Part of a small language model's weights.
Size: 13 layers, width 128, 4 heads of 32 (1 for keys and values), MLP 128 SwiGLU.
Training: 116M tokens, 3541 steps.
Each number is 128 + 24 x the weight over its row's rms, rounded and kept within 0 to 255. Layers, rows and columns count from 0. Numbers have three digits each. The size before them is the row's rms in percent of the matrix's.

# layer 2 attention key, 32x128, rms 0.198, rows 26-31, columns 0-127
101:138115131164110122102146101097154153147128134136150079107172104128141138089157152099112109133111102174110134136143171098098119122169150117108149139138141111107095081076137113112151148160111131157051139114114122115136100137113165138161167122111138115080173118136129139120131162146090120122138108126122101144101120112158119158120135127156105125169118150130140126170147109130131122129192
111:063121140148128187122111123120125112103092165127115118121106138139121095122148176142105129108104138147101119144142118173130152121133136123116113129160121125124145152116154070146158127147104086100114117106142088128133140181154123133115147188159117113156173200123132121137133140160136109081129171150115111145118134155109111153101162130169143136150102113165117149129113150118157109102116
102:134168110168110122107123169179128123130146182155121155119148134123133131108061098119110112136165107194120131112139100117134133130121150158141127153158145133145139141089118136146100144101123133171133156108118110137126138149104072157189117125154099108095108143145103159116137122159116146121138115103138088104151138148156142118164094143118126111151143142144206128120131107139114108160114
104:130152146169140161184169169152121110133133126112183093102175115118111128146206145113133125137170155139098131115170141128154133110118098104130136145105127101125088150123135096153116095073124126111153179112115131121105133129128140165112124161165103115112106143142130149140125135115118106101136157172140119173168134154138083129145098129146120145147103136083130116135122143119132125089120
092:142088150145111122099143140154143098119110161109134156146091142140147088098133129119143166120125107110126110109132084125150114150137109117069138130139146145143108118146185118117140124105108130172124115126146158134155173114182154128134203120128149138106162127121105179125142105141084186178115162142155107134110092129131169135138105124127134121104147128119097122094158118167119129118100
103:097144117124113126128088135140116152113168162140170143129105082119186132109159121122141172079165125171085157147067114116088178165151152129092137126111087127101132138122102135143145112119122121115135126111118110175150111106109150131111102120122106107126120130130157066102102099110175119106132108096151137164112116122125139061131119150104129118122145123139125120094129144120143109115120
# layer 2 attention query, 128x128, rms 0.205, rows 27-31,59-63,91-95,123-127, columns 0-127
100:110154114112128134108114153164158138129153128079119138162190109104117161117119111109142136143135114129116148143177151132133153144118121114150133078144124147128149126138164119162085131124107125136111092146110102148169127108109099133087125121104120103122077107121120189097131152133112119183096149118158109105119172119185150077132141125102155083122152117125138144154170110125129165150109
102:148162140115126155115157112091147145132124110138097156110144163109113152136146138115106107123156150122130069114111177162118119117120126110108162167096184112141113167155120131119145122135117144165128080132118137126108096126132175174161176138180138113131104143141098145149110116134104130131106135160160132125121128131154131067152124143161141128138163099094075103113158124139094096146157
099:107093113118152126162127117117128133114146144119073122105104154111155139132121119145131117135086088139150089172149125134139104116159086125138137123117156147118115115090136134091133186137149141103122126107079066172155139098109132112100172108120123109114151137109095089200146140128127114090114129132140099113089126129137157137139091146123145137127151077111100135118084095131151119155157
113:107156119145129152128110138110111119120175146153137115116129134100106122129105102118110161128122133147165139090143123122097137100120123113166147107152140128106123111110130129142098124083102121111114125133162143094145072046108127122173139113128116138145118152115140101137113143168154094093148051129133130123133143109173105114088114086155088071139108166118131143111131105120107082107108
106:149104125090146081142129159161081120091146140099109130149099127131159102125144135156091161142120155137144098118146133147119122101093131133132104154145129155112148131101138092130118119161133166129095146084188157118129130163137112090158122169146160137123133107114123105084148145171128171120095120115138156167139103166117121113172142092161163090097091111121105144112148146112128135158136
115:131163091093135114150130059135115111132161113137121100122116126128109124138158134113124101162140114121110152153146132166157142126114163116181161155135141116091160104128137136114107120089148109117179145170164172135134075113105119169123187095101141130116098085108078140123108132168124120135117135094135134093159147137144161142133135129100151144121129171091130122141142126149118173134129
107:108119162086093159112152142134138133118143081104128112156147125087108145095130111134113142144126143112145126121123121137135170143129134056121092134121154088114095122134099093097127136143118159175114102123147099120114139145103157142099103105154132134115207148138148115160119131104156147085117102123121185158135121106083149133124108159165151136147135119135123081170123148171118134134151
107:121153100115127139152127150101133145121174170155118082171136145079144107135143113097110140154162136134098152085100162114139140134108146142185140129114118078157139149136115112136103162152152114123136125119086119113132136151123118142124106114099133129180165127127130180114109115152136117169101142110146079148170093159100108098165106153101137114114167131150138101155104155116134124171148
097:118078111116135113105134142093136120114167096150155169131112100105127126106100170103136145105099163107112123089120140126155128178107108130150146113174141152148130137114088099117138130183157096136147102121146185098095145131168099119168149153151131140151153106130141123105099123109119127128142128109128073118164100114145118171105120094092140105138139126147166144113119150147077092114128
101:145146136134129165100142084133142150106112129134123076128188134120117108147123129163161131130144144142150132151087120134145168148128094139146143148131130161124094155127171166100107129118133139128107079127130094096153122138121128115125106143144136159065150148102115131187161123080132080149145136151128132139131127192111128119124094134157125171117106151126123125205158139116134149113140
103:174149150190111064097104147130161102136142101110100110145111124138129142155110125147145145125151124112132159132108143116162143116128139136123107138109157093091150134156120143145104149144129169142098139160116108111110142116107071104110172123126092167138107118112152125115122113109142108154122146121112161115130119127136114129128125127057089137082135108121100168097166156152150160191129
110:121137142124146111139100168125134145100146087101146154109162123082108092099128141122148163105123144097113112144141106121162124125138132110127038138135146121095139147117122104147138118132086176091109151103143159116145118085153111138176113119155118112127166100152138106110107152097119139143139084156132107156072158125109132129162078138151101141101102115130114126116123166174142111136144
108:151118117100126136121103115145094141156125118163140140129151133105171153153150112109152131113116103142087112149104115100077109170106079125133156159151141119138133135127125128168130137136166144122132157147128084123189141169122128058169120137135127153097113140140169086120108096135142137104126154116097123113110134125133132192132090179153121084120139108122118121136137122095188139139130
102:143075119077103143104089142104167140109107147126109126135111148134104129158126125109127118165064130087140144111131136102097114088110147154128121140107137108123121144124133079135155113194124078155110131132128150135129107139110123117147116119122124108119118134144165112125086106111139123154145114112086136155112108105125092120139186084147106120156091167131097125136117083124086072124155
106:165142119115161147140096143127129141174086084109087087153123175156118111168158127114117103107143117148139134126131087103165155069112127162148105147104130089147132138126129121149110109165126116122146138137114147161145135109163106148085132133112143135105126094160114181110135119109136110169148186122112131148119150107138100143128126108165160175118100144111116115123113168177143138153134
114:136163129110156124138115119137146113148112146121146084153168121142137113119122131136166133141141137114127158161152163157131156124109129127119187127160116163092101136192151163107098096146106159122122136113163122148104130166165121138094055123116071156127107100082122155149161131122157084129095145151137133144120105137148103149129143144123112110083135099112108136132155126087142108162113
111:138122120109099104123140109085091127125113071127126121118117150103154146139141105154167142133119137094076168160129094125152132141113153145139142179114076145110119079120160107125171123159105092119128081112134126133129122098110152114111103172105102178111137110118147108108142140163107096129119176110104159181079083143127109140129122123127141160135128155133112135174140113127124103134117
106:149156106129153084144115136146149124116149152102123083157147196105125136134113159114112104164112144158114123158085139117072155072130205128119119102126145123128146143124141165127135142165111148067141140106106141128156133125140140127099124142083122151152122117112112138098126102088108118122141133114111162109127133129083176146137107147104143168128125124102151109144127162113138162127168
103:169141157109119105122118136113167130097155091136137122095155105125104124118100118127161122117109123107145127121107121135164117157106153171124111147077098093102137133111114124100104135147105110128189100118132138103113103129140092136160093137179126129133089112144171099088134144086132171133122114159121159171146164146108098106143124098140109093112129128196130131146105120124135074104106
111:098149162134169125146119075140124128145173117146142123135140135134133137115153091157121125131191130129130137122060116157103117119146117115138137075197139134153142094097133126146098196131154119132118156137122135104107105122135118152114122138155140156129159132084145102141111122120108124142147098131130125183116140109083095107133102195088121118142117131095116110098119100127121161126154
# layer 2 attention value, 32x128, rms 0.182, rows 0-16, columns 0-127
106:111141113150160144113114067109144177149123125105122120125151156116147107117110160121103136105105162115076120113133125087151106154143137065104134149139174124132151159113136118118152117137109161123172093128143130070122126101096094093147172147111145101123078127132123095132151143104103138143097153168146141108105109121118082142137164169125120099115098157153145133134147127131116160118163
098:136133093131137108129159149120101148091134145120114141137130088169112154147114109121179118128186138106141137099119109118089090125144148134124135170110165106109110141165177090157127122088165073158116131132123116100110141168140100132177081122127139095160180162137126125136118134124116096127111153116128110098102147126099091141144113132100156122141159159158135156102159129136162127097148
114:093129131118132156126127137143111105119146101118133097127123118126116127106164118136116113141118101121074109087101129117117127071143206167102145118090134132107146155145144129129106113117133117127167130116159125117082131084161158149098106096141127102121163102149161132155113117163157098145105131122087095093161128132152164146092159171140114074132126157153085113101146115155130147158126
097:156190127135152174128118173103122145103080107135147157145133117104116127116141111123132173089134145144108130113121098092164146141119088116108098092126153137117137135140142117144131158103114167098119147146122122117164157114109142100139092126166102140108111112081128112172121161117138126146144152107138111078138116120087116134110107160127156089156141076079100132114098146173108119164121
095:161124115122117115185141134099112115098158123133098121121122152131103143111150077088123111181129156090134165117093115117141110115129106108158133108102129109118102102130112141121113141151103077136117086113160090115083131117098136158159180119131129119109173098100079154095148158166132109156096110118122094161163114113137100142121092163123151119114110140152152129105136138087137110126106
101:117098139130122078149160112150159133107119146122141133158113137115154135154112147090148150145124105130148111106115125130117140132136107122094160117105121101114107097135153166163137161165127088180145096161141147145169133139087156133111120113152141161170134126148164101156091077110135163139138153108115109154112145088120120141087168136144115092114131159050157117151146098124142108110125
096:182152153110091181100110182105117120109107129116104158149122154067127152081192149139124113113136109136103100163105176146124105074131116099112139146141159130122145107126158094150125166099167098135133167116103136148128128122127147144152193121118115117106164147108118107150137127140120125153137119137137127115112123158114125156169168103127134140132132098136142117128157104108129100140103
107:154110133160151156130152112109131098124121147092102108103113128102152116137134052126151144110111086094079132116129109153105139151138127074139095175146112136143159190164137114107118109127119116108119173103128116126159139131124113128134115128078114128129088133163128180121162144112157133160096109125116093159116139129109102111139104115183147144105138140133138111176105134109105112151162
091:114137120124106091141101101065135136098142130133200131101139130143149173109120113155121111108129121138125116093090125146137179142125126124166132117127121141076168129143132093151146121120159153111138152138126137164134090138098098100128118116163093144152120136137086107143121135119119132171149119140147097118104068116145129147143143097139162133089150088107080148123175088127154163122143
103:142100117153114117126104126103121105147091149097101108136152077114147147154101093123149130112130181108156127163120166139089089139164116133157130109119133111162121092108124143104104135145119125101103124142099171106161110099109085128148103149109114137138192080105112110156162122125131153106113152177089106117141171103159137116129134113088137110155134109130133109153121167132125120185120
092:155106096133136109119129111164154159106131154176141141136077158126135135149152126127132128079154141147126140141111109159141126121090145188110142176136072117105111139138110117166135163073136105167127138120130131117146161108131100152106169149117142086140097158103085095122165147143159136120122124151158126132153186125127143135121133101123117118135094115085162138114167107153149143144107
101:099143157145144136134109179118124141158142125140121165143117160199136134117141138133090157134140105090170109121139116125116114121143132142139142061118126125140115154148168160119133150109109131140093145133111128123121139090104166172111182132113139103146132177143111152128135126113092127109128173144143111151094115138154138099122075132171101079131116192129116076126122122127130146100150
096:116102077111070120126118162115099122139132120094157144132068100138196147145124159132104160112163136129076147149157133148108118110111137126126127150097107159085132143081129105142158130118102136096096118102136107165133125135117129108122150138184163096109159180127155138146142135154153137141118107126086139121154147141137137132140148170128130119126147149162084155120123122138163099140098
101:117127152094114178103124128100134112121123162121121071120116075124121095139112158145091110136107078119134129141131157126089121145101161142120141118152141140096154142121084132117086113108107141128099134132120146102116140160137106125149136099151156140083122166091135088178128146157151125138139147098137085147128160107078102116099131102140147126117113162116139116113108100141089086102190
101:104113118123130136120145106100113125119116117132177127117161121108140123116104133127130159123129168089110125111111126121179126152141098165121153096130144126125097142099141091090138111121167098174118161080114116167133104109095149146079124135127154118105139167115127152162163155161141133114168107132099157102137098103143135129117175117126097146155154168125118136164102060117072137134154
100:137086119103109124093116128131112137121124128129113125134157107137099144160161131112088158175107098118160135129137124163145172146126086125134130119094181088104135155136107098159142094113114116154115115060121090116145080132144115124156125129121154147141121172148114057125143106101133168139138187156113122138137143121118140101169148101087139104129107090132145091119121146123105118108112
100:098109169145087100142126130128142126069118130126162178104122046136151112118171117122145129119132159146125120106101168151128148096116147105117158164103083079126144122108110165175157092143103149121131142102109141130152136146134117091126146148150172116081170134109125146103127120102116136130113108115170110123134098114142096145101146145111133109147119124136110130135148135075102138103109
# layer 2 attention output (transposed), 128x128, rms 0.21, rows 0-16,32-48,64-79,96-111, columns 0-127
106:127115141154144133151116171132143117105178127150151136108185143115156091119144135127163102124094125128116145117173166122117163139098132130140184123119119133125154070110132150129120158140127115123114133123151114133151151121102145095122117132130141176105098110106056142135168191149141092124135135126138164116140115119122123170143113087147157141124105153131156120091174149148139127138069
085:084161091155130102108142129142102140086161125135136101108157169138091104142151088156153125102117159120138104172164110113126139129126128110078124119127095156112153086128140119118119098132146139085104133102111126127116131084129087163139126090154124113140121112088136131147136133118079137103137176141106157118163128135140166102160131125144141146117106102174122163128160172115116173153086
110:117121137151136147100127113084156095134157132133130142137162080135149107122140124164201148193105093140137119133112161122143121111120137129107103117084140111130140107116132146161133157140109176120114116158160138140131118103134141106095119132119159105112053093117141085091174098123099112152139124129146134123124123139169117088126153101133146169126164129121127130134131156119143083144077
096:145144162129157111093083128102078091123104119138106127141117141076098148141139134149146152169130153108120111156142152138109146115086147142151132166154139134110119173129178130122178182113082094172131120120182139129154106129148149123135115124167156141119130132147098139177101088120103105142146103143115129086103121148129127132112118102091145111131120103164141138095131144103087146143124
089:096115090130144121099146113119099093122140153121152147093125132135096086131129121091105163125101121154133112152165179106140185084143120110145123089072126120147117103117145150147097103144112129102132164119136112150178138151134154109142077099113141157156123118133142104102137109084127122124086077127128123140130156125156114125139167167154108148081113125170129162125145136114084137133148
104:114100142131146142132089099117099140157173158116126147098147160105093148126139109141127165102152147139119123126190152161114137075147155142112143119126128096134161144143125102122135140146121174116160155113101133111077125093133130137119125142144113120133147196101150137192141096174118126125147175116096134100115099152118139176117114143159156085150096147145156121120087122126111125128136
087:144133101124077074086097137105114124140133097123083106130121081093147115071133168126165118119130113124111161133148134147126117134138125146134130123141172132132130142122124166101103135147140115146100087139155106150093145171104141160111135121145126185114128126167135101130129138132145124134136175127160144153112161090101141118127065151158111162148118110165152121076105102104112116112095
116:152133135123118171116095130127076087129141111177160122130107127135134115149147103126143103121160150143149059151119134103121107123110156114138122118129109162097091104105138128151131123149077126135155138107170153107122143180149144138147117107099185115137139166097132126138081152150152117129167164131173099114091162156157139123109153124093161138128105152103151096142126146129141124080108
099:108111098130147106181099109144091094165126133144168156137148134121141125107146122140087151123139192121103161154142100096127079171100122108143135129128175148123105129173110164138136128132121121177159106133136168130091148122135129132097120140119123087161167134165104132132187127124125150115154133138108095108164117158126106102097130110129110119159117080123094133121126141174155137145114
099:105117147111117135144152149136087118160112089156132163164100102127094126189119161118149102138158117146118092137136155142119145114101142160066140147124109121123146115137071107108085118133068162138163148122176126137133159145167161140109119140142123105135114159155149137098109137103128103134110102119136165138134106145124140158077158090115165139137106091144144120163121117101129134093116
099:171123127171094098183128145174118127144106139139132146156103146106113138116137163134129155161113115097102100106130108099158147111143130123126117123117137132146114145128117154099115186140112164113106107115153168189159146115141144122125142124133092117136108126149168139177156126153098139163128122164154119147134127169083164162152132127156114119157172140127141145161077173118091134137149
103:122176113133113101091086144188189163153119160125078099148138112157152084116087138113123134102149102104157166131131152145111163119152117144096108110143106092133134139123095111124094184162148127139123129111129120142129151154100084097148137152107136124114119115143152112137139128113142152103107139116119146127120151103125111141088118185176148124086121091104149147122123118139137162141147
099:129159073139155102104116137071123105118163140122118136154134116172140130124149137101123078141094154090128137102112151114134075130170108141114133106116117137159182133168142130123131113147119133101091164136097096176106162123100138110113127112103104155138081120137062109182127142108126140159125124102101137121165119134131157138165131119113131166102111108135124133149128081152141110140131
098:094159111130166141130131106129114161116094134125119140165180134130126133127156108154141125154128141148132108117159116068162099169086124140156115123077122120111118131117139086116154146136074094139117108137149098151123095132125075083112133124108121154110141121117129153145158130186127127112083135128097160109145128150150103104122128135134125121147170174051103124116143154126136157139151
095:155137108106091144064170163144161128122139172129104101162123174143119125175117121194142172165155171142113125152126142179145137117141128143126160129151109143091142161159105148158125100131115108089137150151143124133148105123099138110139120118151098141131090119155093165120174114123095120121131131137167155117129117142177169141124130161137147119111104132115115135105117140109102118126094
107:109128161082147134139150157073063144148105181122119096122146122107116143090153142130097109115115138136117198130096093115095159148141100117111130153134142140129156119125159126131105105165163140093099179105141105113123140096129112120126146153143124111109118134160109123146106080180140124133150145091119134150111130116101148195132136139110158122108130103155149149156132153136155146129142
095:114136131143201110140153132137136104088140133112144106092116164181113142136104095102113131149118106152115133154147121131134098150122153130202162079113118152118116088150095137094157105148124111180157129127143093152118137154133151105122095117138090077098110101116142137118135118096126105123146127108117124154133101144094139124093099120144132104160120091098145153125148156157160127117085
094:148140094137139113140154085120092133164117132143109115117151069125138127171121086143129109143155090099144120166131120146120174151104100160111068148115153115154134160100153155124159155131134125132131066149167178119140147134125096126122073144130144121134101098152146135117136125162099117140139132114086144141143131108136132103123092134110113189119140126178148128124099161118094100137141
097:131123144117119142119059101143078115174105127146159135148109143129115138144115143173132125141161153119130131147122098139134135154099105108157146118107116088133174109142114104152106154104105113150136150098096118136106098105103149142149155165126148153095131161108091171069125141168154129164180125125136116152151155140123067146153134105129128096097138145119169100118132127121116077126131
113:130140098098131135152155082089128154098135089128114109098128137150141127117124134089110118070137140111159119136166122129105129100120099120169143126189129150107115107124117088100122130120160141137155184120076104127139184151092126107137136141139100176164132151122104150147117140128105082125171151166108135153117114176108150134119113159117117126105113106135133164113109094136103139089148
089:126136109116188133161106085157124160133109096110126144134126151151113116105125097140125102160113128125115083149126162131115145147157123073122117129112097131135165083135134127136146139154103117122133117119135066136171134103098151131140143110123109154142104077128091106119133107197157077167134136102133149154129149073097115122131148125194107143154113140146126138161120147110145101122140
083:119117079158123123095115149075132153145115139133104077123144123128105120133124111146133132127149118133135163140183122134134115088157121138077081112118119136130143158126132136106159109134196131122111112131072141133105124133088102130097132151077125103073138111121112146099111121145159126135145151168131146098123188115149142176120137089125141136131133084131103113160084104125100139097124
094:153120097126110134127107110152130105159123082094117133150095155129148115128127110133145116110103122083143142138112110148133098075117143115161150174125126133128125150133164149142117107123103139123106175119165130097092136153120091125127156116106138144124121125128093116110109157076112143086124078153120156112156128090123127111084156077153064177111108096118118161157142139108085150159129
090:128141125149174173127139084117157147143126135132122132075079144115117130121105141168125113123129108127177121128149096138128154193076133139125151115132128110131122124093102136137133117111129078128139128162100102113129173103149125125135156127116095098128090103122110163146110101163145131088109112124124132156101124172075130076166180126119132122114141153091159110162116156123152122159126
106:082169118127104081118114107107135155171146170156122150152136164129086110109082149131127131126092103156118197133116145135112182148154139124149134160114109118140162132137101146095124140153162126134106136134118137141178103146133130140134113111149143128152138071151190107143160111144123134102083137110128117134150134120161106146159147169119137133109155139155169170112115139112139107133152
097:122167109148089170133133124107127095112126128137095150169153099125144131139141118100124117160129117093141063118157117112164127125156102079104152067132147103146126081094130123113115168156138077140117134153101110091144108136157142148146177116133154093110152100109160125164146073115126128135121132133156190128125161126110123115131128162116148099144125157156119165146134154131139132121124
101:152154090162107129147095149123151094132134144113112115135125120156163110113123124128118129093130105183124114162092088148138138181115100093102119129169135165129155112091134129096161128185134128080122109102112140120132131129122139118167119133116131097146143137167168093100118097116142174104096181114113093137155189136157107127133117165115141148113119119154089159133126114127127143113164
103:132148112135130116132097124159126123139091108121155125089141155145123112129104147153140130117112138140129134157092077109157108128164082169117154096116117132164131117106140112137090116122065097142143126120167100127144120149116142183153098110148118154117135118111115147153087140145106096083132112105092094095160122146054119175146124117088153121084105094134125118120103097135132143153151
103:146078098109155161140124121121139131107098116125155137116144077129140136164136133127176162088124155088129119141117146162117112113141140118146159140138131176155180123151118125128085108111107169137177151134161162112132143127096140113169080144097149162130135125099130134125136130061124111138149113170134125137158109116139137109133140110110102098054141150128109130089113143107098105138104
102:123099093109124175142151109126145135155130098119171161121130155091144095131125135144151085127172138126146150172166126140137124145081128084120150071109107153115077101125159130078106177141088129171141100125126149123139118171129111130096091116167112099142129130097170134164129132152127126125113091121129127136123123110118148168115125182140119098149109122141143096146118141127109138156159
101:132084128120148117118115131115114099149135095142129106127130138105090079113096147106121138070129110135107145138072128117149162116164122098074154157153126123143104144125122140114140131113160154126160157108084135100116141088145113145128151134110140129120140113128115146087126152060106159109140120135185122105092160140105162149127141165114064123132111138129149122186132104142162131143095
110:121147122124154148105105079128118121139158112092110133145151110084145126096129119107134127147151117164124120108174137085113186127132112070123113126136123105174088155075132119086132132096117142138104147139120125086113129145153109120144173131110152115146107127112177113121150145117143167191132100145126094126130131081091098141106115125125101133114134117163114119188136112102100123163114
094:136103173123131143136117127150124123135147125094064097156132123163152113153130179137099119104138086130119097150115119124122110148139145098069117119120100135152118109131131135093134128100154193133156100149127104114097122115140156129094108152148116137147139096108124129089090167118101156152111139131196127121130113079124099112149085168146126176116137166154134138110098134139132126169124
096:131092125158128123119093108147132089153103114120115149151119122116161141095123155156169103112072159119122113109092119124126095114120129146084073104135156167198136115118138126149141133147134125137145150116157136129129100118144133137160135115150170124133157148175157130156178129161134105114131099128153131097125148124111118131159125178147102127124177150096095103159139142130105157194119
118:094118152109116192115108093151134130092105136105095119123086159123106146093099146103124161084150157151130089103118083096112087084122108120130109131131103116128145157146097138145139111123117137118137159134096102089123114140145142133162124137101091133161179152168161138168098086162142103124138124123157116157117139128155126140123149183149135099112130104104091138115119091139150109115147
100:134095121135130128138137147114151127127128136137084165128110140128154122156121078081122153136126092072134174100095176110108144114121137156133117152161154141152131161162062136105108175122128147158125118173145173105144156141132147105107095119111108155141123104133165093167138113122126132131079122123148116151126102134113151123096130120175120111144143145106115100112107149165190149134138
095:159195124132111112106135146160144089144110144102115140130113167116116125150132127102092135131144110140142154142096115123100154151118153131099131130100123141091103160100108155126162115158133150152105115155103087141144106165096077101187109115124162146106150121148135130148103131103148154134087116114092162135167116129147110118091122152158138103129059149147125137135163163171105126125103
107:120084105143108145153165135164125132156134160135123127124118120154138125131151142140125125101142088103154139082150094126146131070114092152090137112163118096153087141152092147136050149100140150117149147138096151134092148154120108119150150117093158144117134151115170129140075128117127175081152179158147126120133111133138106165107134099134177125152110139108147137146145135117125140142144
097:137149140096120145178111149139128147143113113131164161144152150088136128130090130140154097139122144118141122121086112160118132159095105119124155162131134137136101100120134134130143166116085140125114117136154164131106139173162120112134119115194120104151123116134118154175123177126108113104178165149113125118134142111132171120122136099113081165116104109068134101131164107163168089139173
106:134167145114130139154125123116141140120121127135123108098104047136145100135163112123130081143107159113110127119117117100147116154146089173123122102113120134154122133125112110124137127124187136149133104193158108153141143109118114116159097155145146118107102068191145149109145161119142096158133141136135108089151123161163078111155118123100123151159153111152128137093114091130166119112150
105:097138151141135118139182122155123121099142132141187113125159109149086145185114086141152123129141178129144133147130156138147165156156172116120116118133092143099097108130104138105124123165083121104176119109129129147132130150128113105063083100132180127141142140072158132111103154102126116096166142149097125115098099082145140136126152105132137126105109127108101124136128113142123108102121
103:106112139181126105124131124124104101113139087107164169179124118122141134105119142121103152131170114098134117116138087146140170117148081126094143114125140114099102082082137112126141115118119146159108115109119115122117135115081105134119147145136071119153132170105082128078144105111096152116109136122179153130089136127108141136100112129137110105176143124113084081149163119144129170151136
104:141106124081077113107131155155139153143125110149098121087134124124119149153116102132104129116112112171099133123114126167090150079105144159090172132161101128099142136139135089079112090149124134107140113160139084140145130122137145127125082135122146133118092149139126110083092120130157107084097123134113132164139178122154150133109100153151119138102100128128161082111131082122082097121119
109:145127129103197137096111159140125118135101182132120139099146119113105144155117121176122156142107159112128136102128111117183151100122127164154136091121148105142121155177116125155115125089158101142104131140093089107095126116110114083094171108133141158107130114086113149141158148161138127148122110126120127158100091148082072115136130147142127093120123131098164139080140104125114137117114
108:090105148128163146109123100118111147112128146140115153122111128142143125151161106129120105148147111103150112120141159150098148167112173138150090136143096120098170144110160123126145113118130131150124098096086121101104127105140135126125146147137164133135139166132117134149119119086169127091130176196156126138125099096198124067098110134191134130140132111133096111120178121137114102100130
105:162119113138161118101108114057083146122141124142112142085119170116073147101127127131147128122105111118115073103104108146129117051103160109112097102111129148119129103105151195097158137135138123121103107133152123134127108132130136081132129141167152112098136138116139132103126128164126110123115103125144134122131129153122162140137117142133143155203135137120103115198102117120144144125125
096:111145157153162116136104106094162121101123120151090112167125095132106158131108131141140164145107121119104088096107149134116164131104145113148120156141142098129138192076129139120100108155152150124139107125159120087147098080184125159127136121103141100090174131138111148125113121140154099120148179101126144130115131139132117111097062144132109132140145077075133138126130149131124128125091
109:142151132125132111101140123130151108126138142114149127157092123123146081112172165131157134102128137132133127145131115160148117126159112155140097139137136170148136114139148141138146096179096130129160101152166138128143185116077159135093124178164149151109143157069150120138137065115118143138133145126125139132130111117093121166100167106105191085135096081169106123144121112137134130127114
099:122116164137086100161141130130104160136106091151160114111119101122126117142118172150132109124136082069117142076115125131101072103141149158133125106089117150184111100162153120148125127160177092132130132078145136153144143131136126161136076144112153147126156146103096077114093118151175127085154116116099159134109123121104104122158136146125135120127150131125124119119152160125099121128123
094:093103123176110159133124147111116132136129111150103123143131185142121087152108085128124170101151151128133095115134163133126129121132171114143172141093120134149116124124137164138159154166141102146159094134102144128154130130118116130093096151116162147138127195130108185098187153073114107085133114136109154142084156139128133143138111084141108125122146105120115114106138097115158150116128
109:155119132158101100101157166082135123126115090112093162144133101122125169140141117154116094209102128114138154124132143158145087147174181134123142116141149142138089168142141109126136109179127122114107105108103163165064142144136109135110164085138145121093118161125122145149098110103128159109105137126129104122148103103097117103144135107142101110140094134124145122160121142127134149100143
102:146092147149086183160143095127169117167094116148112105134097094119151112086142184126112098119103114111115105109129153143127121121145126131120130147113075093118114132108170139117128098113105153159127138135138094154130122145112118100106182116110128121136142145144141130123120158130110114131137088111140111097090174125125151186088140167091115146152186163106089120148102115130137127136113
086:159110124106143109100115140185103178151128116117151117155123138082077111117099118124121118123145136136120096125184133122188125120137131131155131118147109105161130124149123097123123102136132034129132099116186142091154102098137140125199155135114098138118160140105157146139142121146150132097151083140140081118110106151116133149138113110109136126136126128122141098138136085118112115137129
093:104173093120105148115143172130176122129128145134149143170133137135117112117138122096123151117131118160109129152090125157145110129131144105148163100104162144132155145119079136124156128120138150062156142120113100146124131143152130126081112152074109095127156187093123129145205109100113153122120138125146157134127141125114120109174116127104129097102129116128116120093165132138193137102149
099:142114169130140142098119127123116155132124147154113106121094152166081135121128141127144156108117153109146122128144098138094113150153115180080095118163130134117121135161111100125123095114145148156144130146130086104131113038115163138151134092127170140120075173134122115109143130106133137148120165113152120114109121157108109144166113146102161103181145147108101130078119164106140157131120
094:124089089159117118101129142103112127114131147146113132161173143113132158111113169130146105148131108167115138122073119101157110142112115107103144149104123126067134098146083119168130141129112120171090142107109152153176119131073149094130133099120146136132117111107114082131121125142115121100113096101132152158087151111130155114135130119130158163129113146101156069123170144184119145132102
095:158122131139139154140166128160119115134105147100101158141148145137175128127142147083093106126088133120117090109085150144133087087140108103167111192120093134166148131148138130149139159115117148156070141126147131117133113136155109084161162119134091116096170133154142111176149154126093146151125121092138105140130138164113090138101126131115155130110120157149118138139131147138101177143168
106:161112100124138156153136126113159157103112129116089135108114136097142102128133144144146110147107118094107087132133122108165089134131196158134141150163151147103129121141100128157095107121112124149088122157122108115153142075126110074132179102174100154097101105139138136105151107122103129130089094082085153126150111112102138111141122121136121143157147076090107161141105136123124138161113
103:140173163123172117133127125132112169140123127115119112170132141137140114106129178143169130136111123134160138124127148126136128145158138114154116112089136134134126168046149123097133117140123134130101145090146140145154144141071133108143122080131103166153118117106133150138115171160111137161112118110135139112093091192111134145145170117112158178108176144141089158111135102126156163129131
108:147109169110123145157103086116161132134146147120152118144113151107143102085165125126154115110122143130137118132117152109089125104153118136150102169102108148148098132089183138126156156123137119132125151153145124139130125149122139158160112166141149135121123167120112130186150149112100134147155143137180081129122130101137155134149132151155074109170141198113093115152130177131166095160122
082:105155114073107156104095142077123075130171093121072097114166088141082125143145114127116132132102151127138120125140135117095131096105139114132167150118165109084132137160094103146170086139172141138123186169117156115137113120089112137122120119100131117129132105107118093126118148116146138138128131086122127146097119152157122139112142099137117106121145149114120137160118125118156123138061
094:111110135153075146132195122125148129124157105106176163125097148136141103162111114123095110117160151146127123168136112118142131159117101115140125137129132138092108165120120093108176124104140164128103119145053093155130103100134134141101133098175119118140148114142104143166125147141104138140132140109117127132138102095068104125163146105093117132188104087158128138107128163137118115129130
099:121111146118106099131158123201100143111127155136144115133157143109098135133121108117102151123121132131121121149150124130133126078110160147182105150122078079127182106134116135181098106126125120115141163120151153127142094131127115172173134161125109147158139077117153139103127091102156110104137159164116138137111124109131090131170142137125149145125142177105129179117144155138121182137141
101:144132145130110137147143154106148139101130156114125139116103130144172193148102082148100117091145137125131112130138133160095154069132137139135161115129173113157146120120107130139120143094171140123079142130136125171148083155155165122159151097119107136183108099140148099136141122155123119113155162128157090148149121113170115072164093119121113164112145117115132131098102141094102111110142
091:129147136111148118130106124151138142131118129089158164077127130170109144122080113109098110086102124121135153111145132119151121176138131155122110184156096109058160094116127130120151117157116143161110101111116123106137167119152103133139116163125110146141130125143126188114130150122099100107095144115133125171130127135127143142122103110143135156125095152109135135127137155222177095133122
094:131157105107129117111118164133121126136163140137141119139101096115123121091139145148184100114147135154120153126157140111158118108101099166159111087167153084165106140174132092122111106105146172114127125122141144117109129139077109135134151120123125171098121112162180079133122164132122089122144101155134122112167144116145111118115121100140121164129071146121085127156072114093104121106142